Each number is 500 + 40 x the weight over its row's rms, rounded and kept within 0 to 999. Layers, rows and columns count from 0. Numbers have three digits each. The size before them is the row's rms in percent of the matrix's.

# layer 11 attention query, 512x512, rms 0.0256, rows 334-369,461-497, columns 0-127
105:453550500485498433554501585432485551543483522495473501460519517443566505561502574528501485533592480469476557569540535507507392452514498511512566458544535555482470450531473553444499455539538481488493585487483450447500472479458541468468461503491445472482555469478495492501501461468471513541460448444476550494521448500551492496441515481576490526505596529583512564467504484480590498489472
105:466438513543495545511509476530486560531458377447573433528541437515507491479454497547529549457521468469518440514496460513431512451479538451429551476450478512463487458538472510560490474546544451560466533429488552453535552523480494542398505555506519566503436502477502478493472553483421508551446492480527499443449565503557472480483571496551507522445432436500482554483434481518492506464606
096:510464518563531510455486523522478488602490533482517604569518507532452544484472516544497510450556492518453429394489454504437551506446511424555510537471473454550502428531525465430493582485502521481518463442471515552565552516535552576435481497457471492522566485473512480466563537511519519527470535527543450562466520554524526581612573480536554512452477441470493482530510481571466500522453
099:515505520507477599536488480518506527488460518520493467532459510456445506486530477442461422503503481471496490495501562516473469494505457472576506527448426426561519568460486515466528468490468539483513464478483518472563533491486489522512554471511490453499534506478534484484554540581481467533509502532514542444494490446571545527483432519543453484435461534456476485459445503475466553470469
100:478557507521539507529490422553510436569499444486481428525499501433510524484444497548488574458465503566489471438517422491478574487493528417490432420493474486503613491468537522464449538472489518487489517502479468515455539536497431556507543481499478490558472546579517489482600508553518493500481518459545540513456498454495477471496451510498445458501444529510525429496503507428475456446446
097:553544445487467501528502543460546540554490514447512432469485502514515522491547543454564525496467544476607543505519565416519442489517497545474497480471445566457440467452485486528501521523559510433487543521476480458519562475503508484521443446501510457410497525542547483546403430425484553497438502492582474496535447495463451488453484487439497461544590466506503456498538455474496556501474
099:502463435462605530491498438499549494518516520463513425484520505504508466490552476506521545535448542542509485440568510555546554501496530439490531507526609518590500433435402521428489497565531451488517482556584484503539471431448467462474462569447474535538488470563477525556507522495450443487606573515559468525503488535444536509449497529497500453499427524484485546529510485432502583519529
098:375487439514540526524450474557493494414522481554468464534481594533439458537534513490428534551521463460483477514484498466466547477454545452504447520527487521493572496478518477485454533536486521443478517517528587476555543525486526570491540496534493553570479521532550485454527590532471468466450538548537465590408546501494491513477489549493562530439408509491468458575463576543416433519614
099:498454447494520480506603501530527412556428523586424486534499467500539484497510487484440509489427495502529501583483548573527484493453591506462555516526495540506482481502524516485489497517556479519418479529520489482465466472480389478438496465470527572455561492513519493529508435503495486507565394401493517501551497552507466581386499483509512458526446530575496482407515527410535519472520
109:473521524508514450458517446498426516427478514467426493528549553486516499487477479504506553553534433434452490468500534463535517454489463489468469461464480428573542492543509493530516428546530538530508550433512478465515543519504507467484482504527487477464576510437503495455577528459458434502467485555530574525489531518466445581506499574458429513488497414590488491570469540484518525480470
101:382472479541509515520472447530432486551500479469507516536456553568514515587494464562467527492495459438480467471541460499489544510454563460480491431589479499507535507492550470440402477462497510500503503429521495500478476435502566499485555505527521474531552499458451513486475492603483492491485520552494495443460478524478497513569485500504422502467467505442484548531469565477418453525540
111:554534480406435460536574532517542485518438463527567520470533529466523493450532496518495460483540467507572486505505459491499487487549551512516463512540540493480508543473541510403482496509526493461484499500486490475464536534550499548549513478560503561563452507487433444574501482469490473526593515490569474563538446392436544509536465479527519473532513484509551452482451456422493556502493
113:452465518497501463530469489521484468482560467458453507542492530487479496506464485487477493514555411479469402492524463488417560558442488536485463489513482455472519499547555469520453488474492496459562518496479595554557553500488486521485503539554557504522520572515475472481489535482503508463427432478519542491576559554523501533527547532531559513456462521505451441584471584526537470501578
096:580497451433482510473488552574471543452578554458491544429529528543498511496454514487455430456531558492533436492419440468425524465511441505416492486538603570495470516485524521520552505471506486533506452459514466428506517561451500483500498518480455524496469499471502471512435462438549592526485511436471533539470497521456545560548484529510563529473463479516495514429541548460494579433439
103:465502495500501495493532505491549486436528547537536495426603505460535527548467528457497469499421507456541574529464538561526477458491502542469563462488455526461519516479555491474437510505517433541565516489501522428473469430509479493496461488536480467465480539453492509547470492456478501487430468533496495525492550512451543531488495516482561562492568539447537493484566446387494561528457
090:537474529495445441540443547451546472492482450538460547504502467509487518438460454574507502506525568451548501507544527535436525506536502531492508558497541561502483442480442477511560470477603496584486467485464446448436478522527460594443438543492412481484476513437491593506541496419527565513454451506446486460502464493495483458479536496490460489495493510465524495536489437510480528559503
095:447424459536561510478500524582492483522470470482556551501507578551541568500489456515528492465526523524529500407552449497455528498489550467524450486532514409482527520480510480527442597495558536444518500524513542438484441482521485541458561545565457539504567488458525434528494543523559518473525528474522523537466538486476514509556507490446567544480468552477514444460514492506443447430542
108:444451507574507537519519462510452485523431488447507451651527458496478523525491422526486539502521434421416456518471533528534496509420508511471481493520533453423498491533522451509475548533504636530477520468505452473432512506506438506551499500557518485517497470526474507468526532454459545570411456488440535505493534509498520529482509443456469503489459607474523480478447525492453501563500
104:480554502490538403459435466558626538422586537521482518507481477483483477456550516459486497596491518532468498546496486476449542428592484518508465531489501401509469537560496453527502513489513508515519488467540532526558506518469486539533509524542482458506472529501534513499492480490518448536455514487504514505566571538472473432496522440527480523542544445536480561541492442549511534429527
101:496459518517494562560583510459495510560514563426479533552505478509522485490575452522469460449492485485517512500442518461553529571374515430409599519509538544501457444499465547469531493484522477507410503546469498498466488522548455479542418424445495516462503477461434510517481507562515464541541514457417452476522521427481465439443451500439508478521474521488528454434575509490484556534440
091:513458544506411588539556534525426530477520471469444484603499503440525501436497475596501500449476528388447553450453448447513443497403508426490463503555527484492503443494543502513474462488508478527503461539526530539420449497491393512495515539493536503509483490585499478497533481522496502429498482490475540487468535465492485491454471557514520472459431490480554430499525572467505512459510
106:552485525458535479492508449487531447550536519524509438491494552473549499503500466505579534529509424556479467463532404493427522459513497480556438395469479467550499522475463472481497516431446496470485467455598581587512518566486510509495590516587486492513421531492477534490556561515513490540527492521534495562467582494483552445577527494452460497435488505508530541553466428514552457471588
100:452588448569509546498543421444482523541492502423488495439507433525471549533539475482465508439469520544538520507559464496533472536454605517472423537473448447504511471539492486560501460505544508477507526439506539496521585509551560471528519488479487495495484491512500509551500548495516508509579476475490497445539523563529468464492492492484452513518537501450537489522449483453502532493495
094:512577521478534450466513469501478487450511513530471517498485474466444471457500575492488548514526525523517485523472458499505481491481482454485496492531523526548447453572486517430522479491555440480528490537462430437523541500503548491495451529535430465491454453574457512464552523532521447464488506480496491511495490552495408551499498436466485494455504427530501419479518444471495505526535
095:479502491503489490504495562606565503483586530490495522457477472478467506462482544520390463464542502499457446478493498503491511515550459484538481500477418469447470569545495560473527469579508499457493461612501514542540448482471514521546440458443522536518458468507570531487483554511505470447566558408478434564466538436506504534564526460517551421490533478539466428559491496475525512521540
098:542505524500512490577439555578550503473514458541487468547519457513475497532500558489489442559550531471538458488454485501493541520508490517478462455516478482534508518462567449532484547427534494549540514444586529506469492498519500502432428498457513570547491444440579526486457489407423451467472516462596465430475446483487548501514531554463536511473578516454469500471511423449614525476509
094:513472477498553520510522394486427511513472532494538473542478493501441447461471533465578538463501481541444494535468475381491506437518567534488442441469543477512553549530537535499440450481498506465489497500532574559467518457502545499474503514531527536520520477583451440485560530608443515542463517510572528500520542507506510512525456486432440537450528483487518513523551476485448484481481
104:528530490524541500527496521470461448426478462505538466441500451509499609496539494484509520538486479528506568592520485565584477435401543495461500589535557549446503506495529539481488472551508554540530607518554442533488499441514480494490475546496498519477509503449552497529472529419443456489499469465489442549470433453522499531448542486590466556510550526519575432489481478481525514478495
101:408479528485486475514433531559492505508499494517478436493469569452438416488503541546517504549500426514471450435459527464494515561460487495580440503438531499561513514532535521469523457483483471522465431454545600535513461516520541590534550494536491504532515587573514470426504466455457573465529497479498539443529523479444594462632457519463553502443524462518569535545442478538483524517552
100:470483460514547531436488491549521492480491441492487520535546472480472527516491470562456500508480444505554440483498456513488484487490568429552425496502490416557522445509507451480476513530465558461574501465482603523524450562491454543530538485568480452549502482501452485462488559516592423521488484448460547512525522484514532544611549489461510457415467456491541495536415525534488461492552
101:461461488459554517537426440495495469475490452499545490528509511488473455572425387525468505525480451547522437425476581506471513464512491468521575543498435512508458628468594513465502501512446544544542473538490566406483478414577478480469528453539529520536502486451519536491520521541523483523463467543503445485407475470512535483498488513557476495497409540426486510532511445571481486539599
098:502548437504531422495513452471503566410510466495508494409527467447537461502465561484504478507425523530556469503484486538525525503495466529507567478545444460475456466464534475480498505527600420558522510565447418467510575540449437462488476465454480485516521517524470530535484403494476480571523457550506489547536499489506488484415549463457466480566512513530549461466443403436522539458510
102:497471554486495526557499510482492422520553486499517517455525456512558516449452515524455511426471514494522414487460497522500553510521490489458520540592484493480558554467469537492440435590402495514544535573536494511436505559540529480458445524490494579544491489531494468480497431483553606495474507427439498554469509487523530543522420529511609515529541506508475531455529450505500534537474
096:459552540444520522451478456540508416543475497440522492559523482507454427455488492566515521522531527514508483504518495438461514512547430473433501451514471499586553530471528423463494560521530483478565461474452538458542512515512572506441474511440542503489493419464475530596513485479516526536480525528501566533486469439539463404516408544498529555498476460464502552545514564556490517457541
102:525525541510550546458445454436461553585508516451493581512383517532521521499474444543515509521520464464506545445502423402484499556491512509520441492467455511521484455496514523533505475437528506437461503449526510579512514446444504514527470475511506519547480528480552475504538489489458490482478538602460464557486613578496430499541477512502466447504480437484438517538524553492468421485484
103:475525476566535445504486480559524507481509488458389488507456513488514514465470552482597525510477525456498519479517433414525499485485474527456453447414550504498436462525527451522473444524535498517510458534538515510524508454483500503515431565479529502529435484498464414531477533568523543521440457463497452528519565484458486530485517535500564551472518453496448529512529487513514495475450
092:459507495497492493511459434493427516483498457430563623544520471525474587583484511523505432451489472502537478559450516452526520489529506481465498478508525453463484510473466461430526509455471460471500520531502456551505385449472506484520430509531564492526525545526495494470500466547523519520487520516480513479503507523525465449425521474488550553503562492470527564501508499478506501496542
093:534432487529512474548519486522433559491445513463546494528482460536586521531512565465534470598478508515553479547432527566516546492514427544429525479538458514521461508522510535500533458551533583521572536481443507450544536422498437521484518526523496429516500543405515530469456504560436538527439484480473474498549557504530507446464516471477498469450495530538584533446486558494489477530486
098:389528622552547455517473464421565449461502568505542451549532514463530505504485472481517569543544494486499441496533480516530512481469488469414564513489497414435564556499508490440484533508484502529495467512507469535548527457504432477506507510487493605521428461406471530509595495494468544587512506538541519457571510565472547523572457468519561571473438552455399505594574480548524568568465
090:470451550537491476524560516529497439502549451516569412502492546548494485508459516475499549501569506504502450542495451473442408480540486513514514470504470504496584495460445509492517446459494461429536486524492490546453493417552512423440444523548433515482526481580548506514555516483483521486464485442472427524535501486503497497511530451543573516506503495505479501428563519559428517514595
096:531499393509564494496529488539457534518501421477527498518531506489426444509463485616493469527510487502483483581452469499492537418553448437495427551519488489533550466497528514440520469508445496492495539489591522528548513547460545533513510555421519543455530506455498488481471508477465497516562427494457515465510481471485458525450461576494475543529485530493542528431463507502476513504552
089:424461541473537477468581425568519461433489546440531529440521466473481461514460473485563471488470543507431458489470524541454503501476398569489469532533482448557532519538483483471494501528432517511492502507509535535418413544511490522470438452498460515510519599442536487538573502547556528533511518468498499426494499455562470529537485512540525517436515569491522484490466515509504543500478
096:417442450487566542471531464471479518460484460489517453544470511530451469498479542479408471496495501532508509518485490514500474503576507498525499490544530532482531469418497546535558506508494583479467516596499518522488535492512492503545576522492425538569486507418516577459457492486505572454515496552514493523513478491470543447510492490466534524502427487490471537474511510497562499523500
092:508505451442461528502508550453453478446486520474518542505452434509487569557486465510575474485491440515444483464566523478468432502425474457562457547503475510461470481568491561478581441614483537485503481602479545509399467443397506508536506442472503513537456605541450510524499475502464467418536514468454483508548541542487461442506568470490480463483510480429489529468459509504489453482495
096:524477472528492488521548518493526483572504487475515480486527521569514481474493531541498558513469505509530508504542517459487545529472511502457495555502483599443542453534556450493414557469447488486471544459552537512432488467510540469524503572533542432485525585443524493445608516546483638478426435411550490501492543498525442490570530432488542534543495498544471485566409444483461446454549
100:557502463535545517474458464452431497528396497489475440574470480503554525528483531495501519489439524467471561477468534561524480518437506494448513449508512529542476456434518453538420451535473523547534529522462465485536580499474479483523512536467554473490555505498496548529491477473559547508444524481461528478509480514542462562466539549513442469430477558581552531470497548437497427504492
094:444533513487477458451505561487537486496495515541513558460489501490602516515475461463468528483556561455432465560500516556550543499513526558534515484511502585480522500553503528462458584543526496491549568469529462476497501446460593496511464478500475468491448491500499517514536440518510504514498521504500541417475450472423501457476477579506467539618517528594502439512433524524470464484494
093:493466494493474552530523550458514535535504535479542537524512486539493470465524491577450422521442491492498518562532497494523521487517512435424464480513583522459530556524456524538519471533521539526522487505453476440584450478506494473502563554440518487567537598445458508502460585586508518523495454446531497507455486539464485498407483500436537499495449537491506499507535529500544523403536
093:486496507495564470518485607522505487571492499535515443471432569424431433491484499505457488505479572470522524486485435552445486460502515509530517526506518501531446509492503483482491511471465565493471488520474499532514491512503495486515522472487508479542492508481477516534448487470500486462534550444529512529497511479517521465596547498433522455544448563478594504500535427614416525518442
090:499505515571423514548418490427512486447480508484552505583502400604497493486485530490541520505414438409522504519560405419494549517576524495480531493482502483463560511423518567556479595499498489500504521487544484520512526466555567472497480482463492565547412452487455510520524594549491528496519441494512612560496500548497460507459571461554537501460525508570466518483498549533540541503468
100:490537511421536423413456539520493483451549488543527486468452550591498443510510516461457504557537469517501455465430524489492466463483524493500478500487489535489507519492549527479497417550554437479537402481432574461514539492557497505433533528474444482405552477476474495484395484466520471409465518513491511479552497511548561474503530509562544566518528492457494522497533444452556566456437
093:491501551523539605500471511482610492529484454574461451573512486483499504481534407475462502468472468503458541535542515451488513543448541492477495516520493505508499568490539572420534503533517479430452478503512519469516470546497514473527477547502444483464414494485532527457496451474543490540507450538472546508597446417421542479525464456481516456502549512472549519552525457476443535536582
101:499493504523526525551468490543508464471485520430554539498437506413532555422518597424432453515444429543516570529546569524466516460488524550490515489512513466491454430501515474524516528465509481498465497421473405503560506496492491470553516527570492497464427461457495503543475463462473467446511475462555465516496512560487552527513472507482452514539528484552546516479422481465502480482503
090:446496513461484539460552473510470549453436490539424534520396563459536541460462506450491544427432526471437470498501517534561485444533416515432518553527462453481486477507481520415468546555431459519494502516452467502483502606521524467523555445511488516528477507515470420484458547558501500488483539524468509424550518466504450534483550577573513549528449568482426439532480510488519430486485
090:518488451483497397481462568537488533490499537465532497504427552463481555488524533461524504532499453490499485514483565506531523473528532464477435479493502556527548488494498460410496496438555533511461511441428500472458471495486467477490532459512520494457495518441531499466572443504521526482475510544498504446567543553556531481514443501523523605509432483600481413492458471533421554474486
094:571496542451487468515460501557488493546504554523470455537543547484544443458496508486566483516502481476483496555486451426528481494506527542566535450453487493453489499433494468524509520528546607546530496561525525502508474440562545545488561514497503491456448525472484507473563517453514556448463489460512471508456504531523529515539496519484488419512503552448418558539452526476492584513476
099:511561558509594523473485540516439468488488520429505485538518515504512441496565494478517546445487562551543567531546529497473462514487451545450524606543523526565499495570486515449534435534523471399493496439506550499553508472542464502436468502529518474511524458427467470477507483463570513475520506464514477576506507460507517524501549432430533475469482485443514520524573512507468515530537
100:521478535481565437556540462447543528443468533475494543541537480538475525460522502592511488563572518484526503468472533569447405499479469491549486557455515575485566498533544524489542467610537481466470511524434518526443480510508450504476458493397460509503526498482469506453507548477460503482507545554521552462490529471480463434486494539498518479449422522495488472489500538514473516425581
097:410566517541433490545535500473505521462476415497452521526492494532458465468451501561513497528542499471450484512531490475489481522479523554497465524532440518568484446417507563545587472458579405543513526519415497530496459515491534482509475473445536460459450468495509571503461505466520526466521540463486433569523507505490452562473549471467547455479575430491492496497510579476431499482554
107:432514497495527538448497440555492496416554531509552455475512530489453501450496531507523431410444429545534453511494526499517478539504552483363462479414454502454483523501518539500486419610500516497477518520543519528517484492473532462475400482439519498630449544493494479514511453477519502513537506483486475437520448493435480500515475503540470508520531529439468468421513485526543484424490
105:464540505502444551466484520413443517501490484524594508474586436555588534512499467515478536528456514485466550596487508542420487437460525479456483513552463531499553444544485484482528484474520533511465524420539463427470497550525487456511473552557453454514463458467487558389475463540530502595469539504484467530520441443489505502439484519477513537556525533506488492492520496488495463543504
095:556443471513553560531526509522468446519578504469512457443456572582484479567485607487495519478466477556557589509489553522482452430505543528439539432450473422455537502470507502517496581514549507475549498529524518514527554549538530524523458529478444544510463468463490542569485566492502479495433530443530505570451539529419534555520451469526523453498484460521549459493431507499514452503541
094:460469568493518481525519482500472499517510538415499506491499573471470532520501448539471555526582517484481468535519432488511543520540487488485483504563504514556616528512607480503564403478516488423482585519485417521527480495496471491518425490517487551507414503509550447447506530429512534489529503461509570489497532470543478426522500518503489524520510514448505530537490505537481521422537
092:420484459526452532465463475507488447418470521461550507481565487437524502498556453616503537509501467445410465510518468530492558533461527436503488508523540537467570527493451509515488521473454446526495503518515502467527491433530527524562555492509530413555487509498549452544544549487510521527503472545449457495491576543498490515502436474521456441458462542475533565574458488489537530480517
103:578520572494562502531498490409406484443526504482545501447529512542431552555569490513478452516558577475513476520546490516495492474455485445567451498488551521456471522502494430563475393475614465551556515498468520441491511535547486446560552527539560512570496475499502509514528457494579446556518549500478542528505500521472459546511504499491493440443603482523508509452551521466442523530529
089:509427506523488477528416489468544567447541533436556619498524432522521540506506458567482517497417533506431441579516525523472521488505481503518509552486482454510602581500468505505471492453541544471457478517505513479489465521473425554494516541512486547572494501495471454513453507536502559492605452461493546483554503402485488455502559442470464494588510474504466509538512438470461458522475
086:517477567479536525471480477532464491537554520483516452460509476455547486515438446589490521546477510456588448464478570530458459489546513427444544480477514492517489560517477502574458443448567456573491465585520546538557577380528554527511487475482520530486487500466508506460515512555512535521452513493522462416446463432598499522534447483536470509468491456423508479541410489520550541541520
097:505506443516541544500512553521494497474556520508532463475460528556528471551514468469523464508489504458589496488518528496494553444521491486439556422396501490481484508510470573457536419550508475493554553483505559501550554475494540419475511442465553484541490505409531487457494443493499479503491502477593494485443502499521505554457439468435539476487468439499567460538443501550454509449501
084:611507497561436471476475509574502530535448520478457476471508526515514475473412502449530554524429497461515516446491481504534535563501489527454545445517503476476466522474519509482489545469518571500484474524506505543458510526459482513503485526465499486511463429480511483543478493481497520484470519469469509406501514520515486458484514511443483542526452463529504513547444458474456467504522
103:494479494502482493474480458513519477511553545517523498500504507553472485534522496488471435447491494554542472491459411482379522526452488553554422430540511462459526540464501464441486535477479495497471557554501453459514494508574409556519508539525576496486499495496532500542492568486542497503444491503465458510576552468587488498511471486483516512501540492420471527531541457450538515546515
094:463439497425531458547518493473548435525508481535490521478520564424511490496542431510506463446479526500484399514486508453457570469567471541489469529590536480460550479438434528474543542492452434489463415494496508539472464506520499573459519493524538491478476558490491514573531473456465517487545520509528498454494500507543496476491522442435509448504490535525492597499517588500511467565515
089:475522520421526589521495519455476445508532471503464558497482501490428594467479489536444537512477520499423448451498473430513529491489465554475498457513491489504556487528440542505523528507464514452506439584437534528450479467497489496481520521512522436497586488481532493500507533468489584495512538318498562479534536562508496492548469402445483511564543511485533489489510554420578470482417
093:485486497508396481460539520513469489479491553476471574551490462504468504506463541435491561497482485452402451604444458475491424519481533528463577476436457551466529459474453466492501513560534558560481507472517467520440528468522536510431545510526523461503540482518459561533581478550499514595496604435564440504500498425480484366446528411513558526467515501556475431452462528521512436518421
# layer 11 attention key, 256x512, rms 0.0256, rows 205-240, columns 0-127
093:529534439525472503462456438426488508497503474494528570544465433481508517465502531484523503488540481534493552478525547501504571521428466486479517555510504484480544453503450507431507499491441517479481541486493454478524392492617459453535496499492482461546533555523498504572507481484569464461515495446508519483494478483524468469378537494482518524440448529514552496528496485477503531531516
103:491518584538505499439459493486465582465490543511490403478448444551527554492500566440494494530482586479544456478467525471484468483504478506425436457540444527481547530490449497560522501586565561511509532451455513442559490534493398494488523553450515492514524480532566476554527456490512531508472487498531493495564494531552451388383457434481505511477480532556464493455437515517504514490517
100:510484554501431574527488498531449479545403470489579452519546543444552575526416496545483507535533457479460509504483485519524516448493537562426601544487539491459495470535458479476551485501516462566473479500502480486508510479515483562467474514469463472498487478463413486519539571479500427491489447492555532582454476452456448551533504476463528517463477476434475558619434474512520493550535
089:555481584515506440551514494494501541469543552517536521471401455495528484494456531524572538481527452589492540548466478439476495457493516475539513455518450521487551504457481595526484530441486492445425499496527526509501538486555509500443445497485496482507480539466417471507532594508529536447518468520509520495542474493454497512543452444575526506523537488472468523489488527569531536572504
099:442536505523530608501482532479539496457518489539456550516482534537478489450481537527474508502532447417474493536531538544474520456516487503505459527489503497530509542497419498438476436435543506532478415508524483434556466464484468495603459512513536453511509529445495605542505443502444495522504497512469487411443539466559500614437511491450517567466510558511480500533448480482494414471541
098:468495484543550518461471505523506437483455467489522447506510460509441428543536537490464455495526448481511455467562451525467542511465497468530510536595476505544504499544521522553502542551513540483549483461523516495395529472462541557506451525507448473482473543497598540523552515498529526531477454533509426489508545516526437506510500461505530545487509545468560482521558470553530461500545
095:533459460479500537483492525555510512483471517441477541441470560482487522547545496471482528507522519482530525526566496506456443492592498556494436470485463457493514494417487525547490435496528554465447557481506470488495459504504435459483544461397504553507541423483595497493508490502525558475494572484492519546474498540531484434502416466463544473503475427542475482452473449490530392484483
094:483565456486486454546551465503495525550518469519478594476516424478540449579498443483622451470446485533489469488576471526473490503492477482557523488446518416562514478455510514461468525470537473468492472511502524498530446515527442522523474454505541527483519520560472484552535495484442507481466455487472466456535542565535575530410544510461538458441501553482475485426496523485467529479504
096:527494554447541529555556545493456439488504450458508481508480578469471478532487521519480592472550536527532507465439558486577445575454490504491500528539523578515489547608557490483476493432460473473395482484519528483504501507444581490524473473601567469463485450478434514415595517551512467500510458491550521487483507503509541485490546446501487574516548537521495534499497493548467512533520
097:482493481561491502504535511487494474498453534457476481483493554549551448468520529477496546580444531481500516478483500523564584529455500467439465468511496418518489529513477479528398516575534482477509523503430455488484470489469490583507478455486450529499497476498596520485456522488439551506437456480473465469429516512484439473432538566436488510500481504471508521472498563489536495575458
101:546533493505518454553488505456480559488471494470509523517434497480557498529466453503488604510521477465468483522567546522499512537469449523443516522485493489587500558508515457511408527529534455506508498534475553500483530496508567503495462543533479438475462500435372512513518532520547473475507460511551548582404457470496559525510493561486523587520417479504486488543469549550490502514476
099:529523538472508439486523531524454563503513538578471516551528538481588538433530479478523564478497505576414465473523489536492541476482495497503443544489509444519517550530495496407441449508494476546499533484536465472450457503569450548448484535530473497505527523510377573506495526510386522521530453496567480554469455470477552510495464484528468529427461590531519525497487513469511492534484
106:467523541477500535500521513493499461554552438549555496494510509418508463534550529468409431506585450558557499467450492553527548454505592577474530542490483521467420506459556523447542508489520538541464477498504455515510469475624464478523537466540465540474506479520585479490500467459462513544549517484489510506534505466545492499499672478515581394531475505473495397480523420465491505515485
104:451483509459495518498429510497474449513492523513496440566490528506487494524455460489531563454545451493496455563472594465433503482488533519483508537465500528493501474531480485452506516451468511479500553567536473494500532471514516498460504553510574528491523461437264519508519483537589523534506448483534578534466434521517495532536527494455502506460428527495511543598477516522489502504532
097:538439503484490476461486572517462540447487493495454511503503485545515499485444447476489510541550597481524473463478417419485497526512426499446534521504526577485551520491443445501516481518515491458459476472447479536502588435502590524505526466491522522519541562456553491478419521555464463492512528520544464470473617546507519502490503486521566464535496541492487493518505448531485525542510
099:435470486541545561583494534416541487524507526484511502552521508479508496454503460499524450484461531432448476489471488490487393497555493503392554477508527523463462527456584508499522558497491467493532470484481497466545511500497506484525495512474444470466512479450673497489538568482499488415503521484496460553493494464467504487512498523422520471503506511498552538451457524497472531497547
096:553448488542453485557567462525517480537418472445492506496456455405495495389532540445436451519478543497499528515496501563409437446545440573496483491537487444484502476458502433507541530466506515531508479490490536521551515532443578512507548500542432440502389555444554557488519477500386492568455535521551415454435511443481539431511473495443541532521509482580502448501476442453413499461492
095:422421440448490462517531515566505519528478495515506517488447538545534506534415433466521544496522460491502511531413557475472436552405500513515554521568435482524458462536468529496440523444475518507503519524475467465447491505557539552513526473511520517551556450458484477513515519493591492502568471477542516540490448468462491538533504533500516429488469549435494482564491542572549505478491
100:563547494508469509519468548478512442496461489490479516562500484491548492430577514492485578547529499516452476489462514574489534451464500510545501533491499566532505539467496482426464392464469516503452419453519497511448469511533565528546504522536500458500494512525385535498523483521458542484500428511497482479450514452538513577482485532450417441455507506587505465478461461534425501474552
099:536555517441467491419533533501559491484533566512518467431529530459489533440542523559579512514513557425538515522479505511469418502538425493532495492578487479523457530528479521475506449513509511504475512511498523504472510469415487469486463512470519528488457377517434526490542509443533517521483515503478558515499511517480520496444501532470533491496525499574486503504455463518510528485472
099:489513481510532534463562448519503499459507465488439500543509381469585507491564522475461432522468577552480489571482518457506506519554510544454564528564563520458559529533508489451532507632548521533539520521509487482592497476531470482460550478463470494486501469471553470532519466486505483465528485482472509543562568450483445453562469472443537454509502495524548523453603511492553522480453
097:501465496500534556517568471535434493506500482438515551579486464552508495455492532563466493563520456490606578447483484537516414540470523530475501557472499532510517482532554480462486489454539496500503475442522475524469437471468502515540524488449457478498504547525472535464556528476427481572531485550475470469480450427509544486511563476474488477448495467498548466521478514476505482522605
103:505508475470497509527551557513500531532528462590531464476544514468494514508553482525448567444505496545507484557495486420513541469517556476511551451520470505489514418593492524450578544446502382547519557558569476526444547522471519510501486478478529494449488495562489511442512437531530478549484435500534458524502458553525490541494493482435497478549478465541501495617471456472462421509492
098:495542516491487522404553450570532551459482452458489511456508474472511575488539484536472549517526392491488487521524557469461521509493549475557483504600490557466470545476469424537457471503426534486563542495507511508476448513535541473585495525501501493475529513576347499570451481458481480462503450524469449512551494516469521525520508466581408518495492512442541456522495505486411474483462
100:511508511486428477561439530488527486430547574517448533439512534539533602561539571480462559476487465530475538549524512495460480477522475516473486555499489532540470599514476443512471508498577552459473530511425446429476520504569544428462426557534548506531492403457422440478493445452512506503551494471494521558490495511493459462519448497541508441506537522496485500560468499512508449519542
092:493466457503541451521462518499472500466571448482547424454432510567492487481482495548462445555511532501518443439407506510495489482548416425511510500480496534507530443476497586523488514495434524439544561472478582507557523500337533492461450523489478498523589505480517485582508483503545506595506519539498476504474526530433480474514501547483575474506492468502431471515495422478536508575553
096:454431453500468520583469456533454503544544466495461441519499491476537476447557509525549478493591506468456495457615453512531465414541452552499520451483586472550512510523485423518520498481521469464404426543518520516561484445514463498535538437518402517491538479556505509519494582460433469430520480453510586462485506473513527467474483503524472543494534504447511543527440536489471523494524
089:473555541434460467491446481517504547439489539528396504531553507474550546514532531458505528422476424516503489492489508507466535472460493471580605491510517532468516558515437453466393481448561447442505519474518509524539450485501505516475581526513523479530505483524322487482477494503488434433424476523506504545529535531570444530507443456485461551446477502454541523509519535500543447471511
104:470505510575530463572488533419468466440477499458537468486504501461505541497476466532530475569566474470536469510470519508542522454520481508539429505446527514465461558459446503516472500570574518471497521527394496475548493517475479506507517525560509485540587544530526494486481519462441510585534538496497491469467523533529459473486519437484414465445580509480487465515493515542461501565511
093:455532486508477539495511534469490529490456497525560482561473554523483533543519554502466468418458476501485473502470554506507499526488501517468522478498539377490455513530497477467525539493486447458500547489583474466464515484549482501557538485601517500574476517555433501483472415468584487474482482488551559579503451440518563504537477495496498443552493510463588462552454473451513515542541
089:515552472473512464430506519539485493550479481576509488480512525518569486504453448554492567548511488576455519479485499524430495454477521478515463511506492529493499528459448531494481477459472497486506565501465510506479522473519480480513488571510470484446505445460388507498556515492519491510480508531491481466543489484516447561498554510508515516518461499542420484489510563556571467526600
099:535505426487565543385513488532537472525485497480535569482509537460498523502484451557549554500487503484553488419432546527468523509548532404488462421463440519447489593535504508517487500464474492493531457464533493516460517473468449417475553517554518539493538520485508556467501441474487546531444393502527469491435480562507493498510532469428498548496466557496505430529529501566455428437563
093:549530508580460548509467480483527491471452463464416488492475494523506471512481517396481517546451556486494497535502518558462417456537469483501508515547495393513482511468483503579431515504521469508479500589486490535578442521472415506562502504511484510500519513516605521538449489485522519447480573569499582459533557527489467473475479462556557486498495469465428438451448460515494547525473
095:546439538495500514442481480452519537492506531455492535556584429535584526504487556548559391501522500485497434520539437439450497493517497604417531496482480511413534450471411455563578546494521481463454523531499522513534541415478409529580429578516439531517508456512667471516473507519504515501490532563424492549579527532519491562508500527477494513528555430427452431500557468470525461571485
091:495505416479571491558448484455525511446469509437423467517467485472521433563548452493450535480455501459483431463576385423487480473485580515512458514464484461561549490446485557508486482532524448449504435490488417529482544508538540520482522539492505454500530506532599517553512545470564516598506610513511544449521545476475449511518499464456487537492463455527468594525570487547446517500481
093:580511569488476489553449504484463493482481447467517551495411468465507606462533465521468518503497540577420498475505523478470490464477431543481451530475508482487525480485440523451491526523450477521518497519598510535460473443502461512511565451504468500530476439487328461440495482478503492510472504398491504546473505552549540530461484455509472536516533491470528494594532518542526498512443